config = dict(
    num_hidden_layers=10,
    hidden_size=96,
    num_attention_heads=3,
    num_key_value_heads=3,
    head_dim=32,
    intermediate_size=256,
    vocab_size=4096,
    hidden_act='swiglu',
    norm='rmsnorm',
    norm_place='pre',
    norm_eps=1e-05,
    positions='rope',
    rope_theta=10000.0,
    rope_fraction=1.0,
    qk_norm=False,
    attn_scale=0.177,
    bias='none',
    tie_word_embeddings=False,
    parallel_block=False,
    init='normal',
    init_std_qkv=0.0377,
    init_std_o=0.00843,
    init_std_up=0.0377,
    init_std_down=0.00516,
    init_out_by_depth=True,
    optimizer='muon_variant',
    learning_rate=0.00494,
    beta1=0.93,
    weight_decay=0.0,
    lr_head=0.0131,
    max_grad_norm=1.0,
    warmup_steps=200,
    schedule='wsd',
    decay_fraction=0.874,
    decay_shape='exp',
    final_lr_fraction=0.0,
    batch_tokens=16384,
    max_seq_len=512,
    doc_mask=True,
    train_tokens=136800000,
    max_steps=8350,
    dataset='wikipedia_en',
)
Each number is 128 + 24 x the weight over its row's rms, rounded and kept within 0 to 255. Layers, rows and columns count from 0. Numbers have three digits each. The size before them is the row's rms in percent of the matrix's.

# layer 2 attention value, 96x96, rms 0.0835, rows 0-95, columns 0-95
088:110102113162129182153197112136132109130083100124095117073076113124128157133159123118126122111108160095147144115145146106147152120168125116123139128157192157132134166160137096146105095115143127165106165118131109134126131132152150108117114157089150134153127170138135118140117130110107110114
099:127124094151128172101111165159154142111127152102116100117156097130095120131086154096144150092124125107144120107119127133186155163141122134098139140132122144125166131123118070163140124152120084146112130104127171127152139115161096128186160110096130106152171131162117107096134106096139133140
096:134102149130137120124115111181072154104174134129169118164162148149156133088142144099143109147133146086156145073086121150129114139131124092111108107118082141135107153138104144145125128128125165109074163113141114145127106110123119154102108128144144153106085148119130142169123135092094101117
095:110158094116113093125114150131137158122130118105161109178101138125088105127123105164117130153184104126133093150114143128161102151121127108152147099154175113129118113132085176098098101115119143135152106151147136133191095088086145102118137144158138117099161134151105113156116124149114116105
089:109129165100132072136123149107138086120110114115105118109135122108187140123138163179143105135109166135109179144086160112134168135130125113125170110111104151141150117116054125103135142144119133147125131112132136109132120114132178119132129110168124118110161123136069161102129131166102133121
096:124129130165113120084120131129098118105056095137085093129125132102121115114127109103120120101140154135173079068154150130118086133090174141131130117114118128090131138158133121160112109181129123117106165160105163138151122138139144099113123126099117073106125122124126136126130174126119103124
100:134097157102107080119129129097118111106193150114132117150110172093130132146109122130119143157102140149166104121141117140124121084143114133100116185167084162137096163108118140126122158113142136104137135145167169137093086136089122144113121123119143138144185112144087131128141144120159110158
109:133118135161129118104159095124110111100182139131119140112104191102133130123113140076125132122138102154162111156146090156087135120115123144101116123092131128106129170111119086181145120122135110112136164087150161092180119152149097132128104120135114099166126080135097156125102128145128114123
092:131112148128176154098150080146144116145136134113133168117102166120128119149119132099159116139096134136112155122093155131137148128126139108130154156115119159154158121158129146167099123138086140087102187078120160138108097133166123140138063114099089129135143105101142099129126119168147117156
110:108139133101136088092149131124122130118122120139116147134130102117156142117090166149151123136091074113146133122127105117104095170128162158110125157100140131134174086072145131154137127120128123119078161133120124134086168132075143119121111175128128150081148091099150138125093113120154110092
107:110103147149141152103093143086116127124153091159135112153137131162128102076094127162141127104177119154119111154126133162154096139144107119130146152126172144084120114160138116108143115125095139116111083143118107093107166114043121100128136123124133163169108109123111124130142155117117148104
103:129141151156144128117111124129070100170167110099154132107112166108133103069150183098124157166127146140111146141145073099108132124145101137115138167148129122163153167124154158140139107128145114108103129154140129164140088135111106114146099136138135150114122085094093158129133123124168116141
093:134156140143114108117135136160146101153129104107090087139125099159126122128146158144095122174080172124131157111125074150106110165151101146123116090090118124079171155149147175128131080148130171137101125124159101089136131133121108125120169119122120128137151121136129085120114146136154113104
089:144133169173169124133140092128135152135139150132120115112129167111116142116141145146122134128131159084103128136045134120137132111107085140134156181176145111095104083143163096136104131111129123103138150142145114112143143117136128074112140130153103108115142099167132148136112085124151098089
092:127116084150142141144129135098148148122143149110123127105139129115097142127163194095094086103134131152108114095166159109163121165175122113160115105102157153113106137118136129158177128124141097112120121143132135095135124153110123143144139083176112193134131118130115122117149147123134185099
100:137132124169103117129115119119145136138151107127120126082165127127119129145140101111121139134143119155108127088152147062116149086123131128090121127177111143107166087101134162132111116127128089090109152079156162105163142115154109116151165106155150123101149145157106169134153097172097149135
101:140156139131118128108179119094129126109106166141141142135156126098153115144082129109119175134110135121112100131110133180143119122182147128144102135155177099121160147116170142188110106099118162114165137156114150165135109122104129143082146090136151116082093138123116121150157108112120143125
105:107132089100167122104106154139042113154132128098117120112150140133136145163126104125111117179137118139131100122126137186171119158111134175117112121129159101136087116114186159151138082144139118102130100133141136114134100121106135151101124122125099143127118142150135154144154118106176128099
114:103130144141143131139149150098161120137123132131198157129118110172108109149136135137137143147123103117097102102121123124156140153085187103142159130147161127125093113115103125152113120154103162131181101065122153131160151148087095098149091122124101134089131108141130152128098140104105120148
110:147122141157123104100166098142131093087125160117134149128123148110097118123161120138108106142141168128115143119095071095140130114116098158082127130101129100162157124129192134112117164149145096103074144131144144160170091109101130129145087129123120159134145142081103105095129108135129122135
096:140104139119108100148127138118131108119101104153106136160143127170137140170149163148129157118117158130120124114160117112173124113127139116132120080127112149099153157138146112128102143135137164048176161112140141160136160102136157117103126119128159148154134115136215128114112145107112098158
096:134170117168082152157107094110175085147158147133128098118140143123134110149190130137149134128136129117117134130144123127114149151133136098105130177073146173153155133121147157144148144152129120127120115165122141127101161089163117167124099145169142127122066172120139109120135140108144121150
101:110121138087105142126138119113135096108163153098155116129147094147109128132134115160153105106099154159126116085136135157163139088105121109115145158102153131138112125111124162078109129138156133131161152157126119084141069109156164135129109125141176178143151135163159178117161151147121118109
101:143164138123093079135132110124122097073123154139115146175105173142099110136119103144110106099126131150115146087158115062140111151091149129110126121113117114141144157157109125145129113124153146142080139128158171128155121177138089106123109153110141133151123122087156142125110131127159125184
109:153113162117087130117134137126114152102139156125084156097108124151142140142086121112110101115150122142120096117117105116099143119145099126131139143146112099128148140174122112121125118168117175116116071161176079158132185141127138117160108106126138093166110134152157165148134163130096170143
081:176135085170151106107139105173139165108116145113115127170123127159097158104123108141127148121125104119108109149095157121134157115103166165141107100131104109119140137126117143134112101120180077091131116154093145144139158119102088143136138142097136102145154137096114159175084141131146146099
094:168164103118163130103141068144137139153113124151120150134171131093082068126161130134149199106111140136140154118143174106107134157138175126141127124120163141141072134114125108121140135113145121160161120094143130152142172172094156114132107111136127096140114120140134127139117124123120111130
089:079103117100124096126129115124123105142176099123098116122096147138170149110186186164127140103115138116163144104145112143086123127119143113084123167143085118148161173135150158118093135119117131136148114111090157108171130142108085146136117152142127107081102120129136127134130127138095138102
099:125174129163115101128129140083118113144128165139111086081113151132167111107147149115123110104136134148105167146114111071130111095127150153132162129114143150132116132140115090112126168116106170114098113105131125115070115124099118118135129125110120104103163159171198109101128107136097111145
090:109098121123119123082144091109128157129155142096113146099134135165129107155120115137118104115110060150145118102131112148124119136088116101199111144111118144157090157099147154106128078149141118130120141132133094152133139149115112120081144146104107127114128117145119139109092091066173135146
095:125133160107136167116129140115124123124145115110133139131096136076172126131154097097120112093116140106125148134111174143125088121101184134157137149149156118117110106112155147140190122141140120108152072088103126123151129126134091087093164100117127126129091119136164122148086159117144101088
098:169075159086147153197115143116148144139158159156147106124147120115141088143142129184127128128125154112159124145141138116119102128140144101134148113113081091107083141149133149137146140170111117092143136141120041134143129147121116125147104149127146161135120133131160101101122123103136131128
100:132110117141122097149106100162122136157091162162112110127106157109129105118123144085109101122150150120117132170131115137105175076151067145127111097088127111112133186146125138136124149085104127147082118139157131132139106131142137100125089180158125106124116142088142107110086141147133132156
099:094098180113140152136111133156100131091132116109093152134123107129127151140092135135119084123133096115178159132123121139135108116152087097100108156108114121131121082147137149098144139127135113147109153106162126050111093106158103171135132163122089132145157131130126146142134122067136123150
096:101120129115124120118165170113083170117139094168150134145174089117149118116109117136089103158145149129141111107112102165116107127123152102098093117160122147120164156118109131118087109105135144166138143114128087112097117131157151113138098141087145133106120109153112162162142112153070164103
107:134147107162143161148127137093160128109137173136113131153150130131130075092141098108109109097147152152139143121156117081166115106093098148103086129154123147145084105089098114105115143141110105128136138088142123111114092113088131123163087104115128120136172078152157151101152128105119113128
104:175151138163138115142117138102139123108089133158117101115089129105139141124140095121134146119128155149121104065107128094110092121116134132146158107123154152103146089091111120162117128140175145122116173139167120112155136119151152137109143170104130088133115113094120127087048138141110149124
095:172127103170189129133135150150125106101153102115094083122106133130142117110087144157099138155096099138126144152158095159170162099108124129154124097127134166141158110129124084124122155107146133136177132126125089102163128125116121167136131136093115108120186139152129139103145132100125114158
101:122135175105131123108066095130107111134122147110144109175107151114136108101153123170136146185119114173141176122161122129097126120120150084146170114115110100119095156100088135147116118118138131124093146111155124130130070107118106137149145121115148154180108126133110167142128129102140099110
090:141120142148144164093062126117094120159149119134095138178129133158090117109145118071132116098086109155176153112131089181137113134097154084103109131153108127130096129120155143139175140112133140097154134124136147147139184135111111121120129118148133125097136079123143123131100144136126114129
095:109145134102123112092126144146126159174068127122170138141118138160138065099105102128120144151120144129161126140077089116126149143109126123164154156134114140138146102112110153123102120178181162105134172132152091151128104094133129133093131147150115128128111110127169156115086123091129131138
101:106137115111144162145130140152133119156128173086129140096147138104119136102145162181139123137129130143104110113153125104121146145117113123146111130156112123161128116125155172124172152109145121138139120151160085087161076094122104112101112112149164148119113098119117147118150189171187095143
091:101136122130176109127127116120142109116149152147176126138139072098095150173166085111109130123141093162074124102129125151181123147146128136109114146115123106133114143120139168144150137125136148123156118083160115105146141061139100135132112162114126148103184158133125132125132138126136164166
090:128156088108191149134133170113124111143064116145137171122133131150121065119115137166142184120141143157108140130075160172132080129115153117104141147146128137148130122145094101127105128137118169095139122136174118142122126109131159112149092126121126124142119125143160079120120124146141142142
098:166125093144097109101098103115176139175120154167121110108135099144112158121127132133090102125148132161165133147123129153111107118110157171155127112134121096094084131139087093136143151083142133129122170086120136137101110148122150130111164091147132135128180149172121104115150163120127142151
103:137164159113141170130152105079093140128141076122145132098168110127130151120127172165127108127097117091122157117144129117106140120132096101114111103102122106097101088110138153124164122122122118146163081113121118112128108123084155119172161134106142130102130130171125096100120066128156152114
094:137145141109155128152132158152115116109118155164142113125098164134103102155137129131164117164153133130098150074124151140144170119127128118176150149080118134117122108128113117092127164159135124123173175087141121154127108087124143118148143178133088081135147122183118130149144122145093161133
101:121088138130117105116131123120110136128172136117134180126112161133129157121147133076154100131112132145068091126105146141146087119151110153147180165134113135075099130105126139130103147151153113062166118106135122116102115164149122098128145110160126107092119173106115157112136124141160143109
096:165114135117122107170091132126120144176161125141140102116139117162141135123135136147100121138112104155150122101136122095088120113138110151139133109137037128118131119152165140117154149172152128135093157152101119138144103119109134128130125117183107126139131152073079107158158101086148106130
099:101127115153106092184089136093154106118091137160087114136143133138143157137148091159115135122130104146077158148168095137102096121059130151110095138145133116109145130110157128117115138120123113138126115142109114141084145107128096081122140079119130123127169123162159129126086124156118154126
089:155147132121116101099114115132095152109162138172122091142153116116100126092091148114154145153125136104156144159120139113081125164167120146107129164165136103168125150132133131118157116142159113161138137106105161062098097137129133113142103112093149080093140111157115130121162109132112091159
099:128129152111154126109128122139098123203121150169147149105140146094134105069126118130160159117155135162160142150165149113137122147140122126125157127111136092129100159160110138084118118154093096130155115109137144125103093123160161122122161153094115131086164132143090117160105140170140149106
098:142155080103094114095121137113133163130117132113110124141164135145128133120128106130103145113135128145135131146112121122162097159131141142151113119111088134110131123060095140094168138087135134116131074132109102160129111122117160145115151139135132082162163155140111217156132177127131148121
092:118141156132153117135139081157137133117139106153171182140090135147133080111176157078149151146154110122139159213140119079137158133107132122139090141107129151157128114137165120100108145129106127158100115149125099116113112106131149136161130132144144121114156135134092121155130138105090124135
094:124114106069191170147115148159134118107132114089108126124129169124125103123118170108151101104204091124101108107111113130156126152118141094127132120132117151066129089127148125159139149169090129164137132143139171152143157128094112120120156109113115135133122126106161128134154127124133126146
105:116123097090137126123129123119140141137100188122118151117156137101119079144148162143127144147162154119133123135129136107116133151157145125091158169145128116109172128125124132152123155122148120113161145126101144152122140167134154135162103175155139134192158134122128100119189193113168124096
095:136083136063165112114105153136123148142132140139148143113132109138175161136145138131121155153115098095085113130104126123091136096159143137116128106076125138135102080095135169115153142110152136087097148123133128166119093127129151144097133132102131127165128148119068145079095132143143108138
092:150135149141141152132128126137142174136113145133129149100092142145124120149123116137164144116093121103115127142028098145136124114154111124118156173118127127150113115074144144130146143119125115150105136106118087123114095173151146145163134130126146102182123137158073100134123103131168167149
084:180145147123119131111134155126134127128124126090136079127160107127119128072091179083152123148109141124102138120153144125149120083133136123165097140126068100123131074104079122132134160130125133111156108134105102130123115130118119127084124103140160160148179122126141155106116144115111086094
090:158129136070145084114124154130180128087117095109124143143141114157119155133110117158144137133106117077137115141132122123087125102141129128090110134121117125083137128129124171112171148145125082090105119133152120120105098100114128158120097125099098131090144168101093124164170118131164124085
094:150139182119128153119144092151112108086162154141134092131158102141152125130122109119147158149126105093097112132133201140148068165147096149104099141174153150124166141111124121150122143115120111143127155145116137128126119152133155098159161114150112150128076145110142113127158173139147113121
104:149104131089129132124098138128152147147160093107160097134143090118203128137146158133121118168125115116135142109142117103143125125067117125086112118127150094115144134123154124111145140182142111143087117126126135067104135133121079148166132146127193158132141132115139122153087111120129155123
083:169142120117143121102184095124135138114129115117100149134127125124153184128178115083115119089155116140142134122159140121156130149126127110133127114156077126143112144112158082108141141109129113090118132154128155081095115131171114196136122113122107076125106165171141101125136127135138152101
096:143121161103171150104181154133094123103107119138160156157120110133098115106150080140124148123160121159134088138155117101110127119164129095167133119109156115118140108103132085111110138154156104100121088135108120147090167109117108170126120130085135080158111145144142160144095117116162133159
109:133122193124078098132159077146116140139194112126126108158131124099141146103141148120113147152122160110119147127149126124078127124154116125118117099126124172117146156131152130141125100161149117142122164177147141080117164173124094119133115117123132151123145098092133144092094157130166106126
106:108160168111148111113103151134100130097122154134099169098138087141157124118121166113134133137189117134131134128125151125162113138138125145109121146082129126156164095142096130158117130109166078125096138172084167121145123111144124113107145113141116135106110147162072167141092098159150130104
108:144089148103136130107102130123086138114158112106117117150136116104145112114116171144105121165109108149107089116113103115168118156127084118087134147103128131157114104169126172097147136189163130142120087136111139088125110094111118147137110161109120131160149116156085172163158127159121110141
103:091148143126131072130128088110153123132127196148138140086131114113131120133164148140126116125118137158136128115116100103130156125129116141122124163163098113152111123116125137147124137114143132105109105141132135153129139122174125154162117111191170083040141096165137092097136121146117105119
111:140134142161124141143106130149163114165131195174153090152137124128143140116151108160111148097120175114122128136067109160126119107111096129116112130123127115121127147146113126140102174154137120112123138090106122133187164147102112132153129134137164163086104161123106115108099178143129092135
107:152132105174112118122133150142120145147114152154120131144088136117141121136149118112105108068109113143115171097113157065094111120121133112049123120123161112110114184099155116120121129096148105165110121160127160100173117164134138121127171148130124144112099120157118144139118150110130124095
101:117141119113153114114158133154130122117127192174141135133127143165084131133092147160128131184165106152127165159117102174097105184150122145188112110116139076097156142099143112159128143136134139124161107141118126134136124154131118119157105133123161103139142137142089142118104104115123166124
102:119123123105155101124148124139149116076107155143120146169122143127125159147124114127129133088156138082141112136093123117129128152097179157150116193163125130136139151129113121130136156148127112157146118135140129110182154121081119119147173126099068129153124088103136154121069121134108167133
106:141141146090177101152147113102133138119099141143102112141113145110143133150140159130097113116147175130105138144122080131131156161084091066171151091141103128097086122121097131155097144112144110121137091116139160175122123149128089094099112128145115110139123137122141137080142162140120162145
105:134135120139124140145128108138145138140143133161131152120130118115114122132120157136107141138105125088153144126171125126120069090147119097101127160138164168097108123120059120129123091134177101163105122108179068135109119090090122110109149139172121142143119105112098088161125113126127092095
109:070129142156096167132131128131124130160172108148128140133135156073174109101104151087111096121130103149107152165125110129134102124109099160111104134082181113150148130151141111091182141126111139103133153167107123110099129117119112140129132127088148097095131142126150109152125126135098174127
104:138151123084081120113132160154136131127162184092109060165164152149140112137064115126129093143109115121114125105121135122162125142093114122133124117116149145132102126126115138116113136136156116153104107132126061115148078111149160104091167124134138085106149142157123141112096137129140136120
121:118096140161153150118100141194180138118143138078159108095116157137114131099122143108130105106112156125130080139088122146129119126128105149105134114087123119080151132090104196104167140116152123090129133131148137092163140115163160134129107146131107122169119153155132128117129140135129129095
102:105117163141154143161077151148113148143137065137088089138136123115149155159104170135094102111164100117137102109100136139135122087156152135120096092140125129127118139119157120151135131148122130089074131113169114106130130096141105127115147141150111192115131146119075132175116127120126118136
105:110107130090154096127170122089139107098147100138112128135144179109177120133148113079125136179131164141158146155115131103120146121182128131167146137141177168120121122101099136108099116079122144117089124098128140126159116107138134108126117180126150143090148125134133159140156121133108116089
106:129117102166117129139131179134161114070140099142151092134100115174122114081155118138118147134112136154145151158131154105143121108123109073170155068124126108094155092092101126122126127145160146136150124152122144131134131121137129085100137143142137101148169147127180141082133121139144131158
098:166169092108166111129182137110154128150162097129157150120154169113109127120125163087118108182127112114133128139153124101167090090104124125125138095125176085156151115118168140120108126143137151126147120140130164139158143161117162093139129148123136160121125103101155134163125131130152081128
105:103160096137169147126114152155152126149119147120124120163137106129134114092163177152147110110163142109170178083134092122130149106092161106126126132113103147160157156147089128098125156163135145144107088103178127130158129103128078171152132121117122144122178124150129101132128140132110134118
091:123107145130146146129112169115085158093141095107166113130161098107140081161097128127123149101154130127122109094108124112142135133112144100100106150157155104121121073082160155138133197092110132136106116134142105155133114133081129097134111131116126131157083127121159093088149126138117105151
120:145102141141109136159125094145077100163111115158150145165077161110116122139130104121124129130142130149137136124105141118136118141109109114103140090136115118148153139167136108173113119168154161103161206131141124159138123152127171159105108155144125103166114098135137149135116147150085077143
110:128160118148137131139142143143147117114116112124136128145132119145130104136131155118137167159106104087131131132131113116159169160137133144136124132119106073130142073110157154169111104124160146131071161187093117174101132091075165142118137095114163141178152109115133137120133161106115109158
109:069110182132092117147152130169129117158160149144155119127113116119154116105138073130131150099139091120112151161116121142145103142149155160085122101152120090120118141132130126113126105132149111119157128094081127171145120139143166133089128142161096152144159108116086108155135117162127165098
102:141118082123138116102117122134158125118124105119172138146180177102139158164151086084090140130140146141160118131125131160109109119104191145078115099149150123147092127155131130170139141143141094054132138120128115116136126141154095144122106102115135111123124121093100139147118109149157147136
091:114147118117125132114133110149087132188106147143151117093109080151159110122145139091100132090128162114136152111126131155101180103128133089152127126104156132138090126173178147126090101105123139100155120184118098150123101106156140104128102114097113174118126111083133130125134123103110141140
115:095110081139086136101134170132150172139080115169119095169148116133076136103136104151147130111118133165131157117104124167122137122097124099137122134097121143124142137134125125108117131105126121146132094153126160131138118147157137124062163149109123134151105118117099129170077082174104128117
105:152142107141149110072072121147132155166171113137112097140094138116118132092119143119098142107166138128112103131146147140117121161118095119128158125164147137129093068144096121099103156119125146132116108097154148148100125144125145125115135097113103139097078105142124113097049135135142151137
099:137135118120112072136131143130147176104159141102126104108074102105146114191143117142128145103145127104176094114130150159108162134120183104127137113113130118144145115103119127152151123101155127114171103125120136132164134073098135132145131091143136142159096113184158145139139134147094137105
102:146144131152150090136096158126124160181133082142142127150155107119135136133164175087121109122091135115186113144144144113129174144132095144142100146120139147115098151152164116121152117139134088155112158125085102129099132142139132153125147146131102114100145107140109124122173166095190118113
093:137101165109171158177113125144132169137131089177129121117139145147127104159116123101153143118118119095136142162125159131132139106128131123122086094163074119130093096139122167143106103155161148134168152129167134100138172118136095140141171146117142103116157133114164123161088156146126128150
103:127121077104144161143153160144114087136129127128122108116106126109150205143091153097139120130100119112128104115107118149126139119106117124117155137125188109168159103144165096141160137117130116164131099149100101120118164156152102111097127149171135097112121088126169088108156114137132104121
104:117149147106118118102112145099156089156100115112104109107147155104133118115095110161119109099092157145147195131128147138108083121115178130161139100118135125117121105154125153142144143124113114144115108128098132128124058158109124137138169104133086128093119119125137093085111083144130110078
107:125143070152101151092165117138148117118122130154166131146153121086109127128092190150129127087123137096106132133111141112147171113130110162134112107140144134089150141147084096165159122131123145160147146110116118142132123125170118149136105113142167146132120124133167157140166104147087150072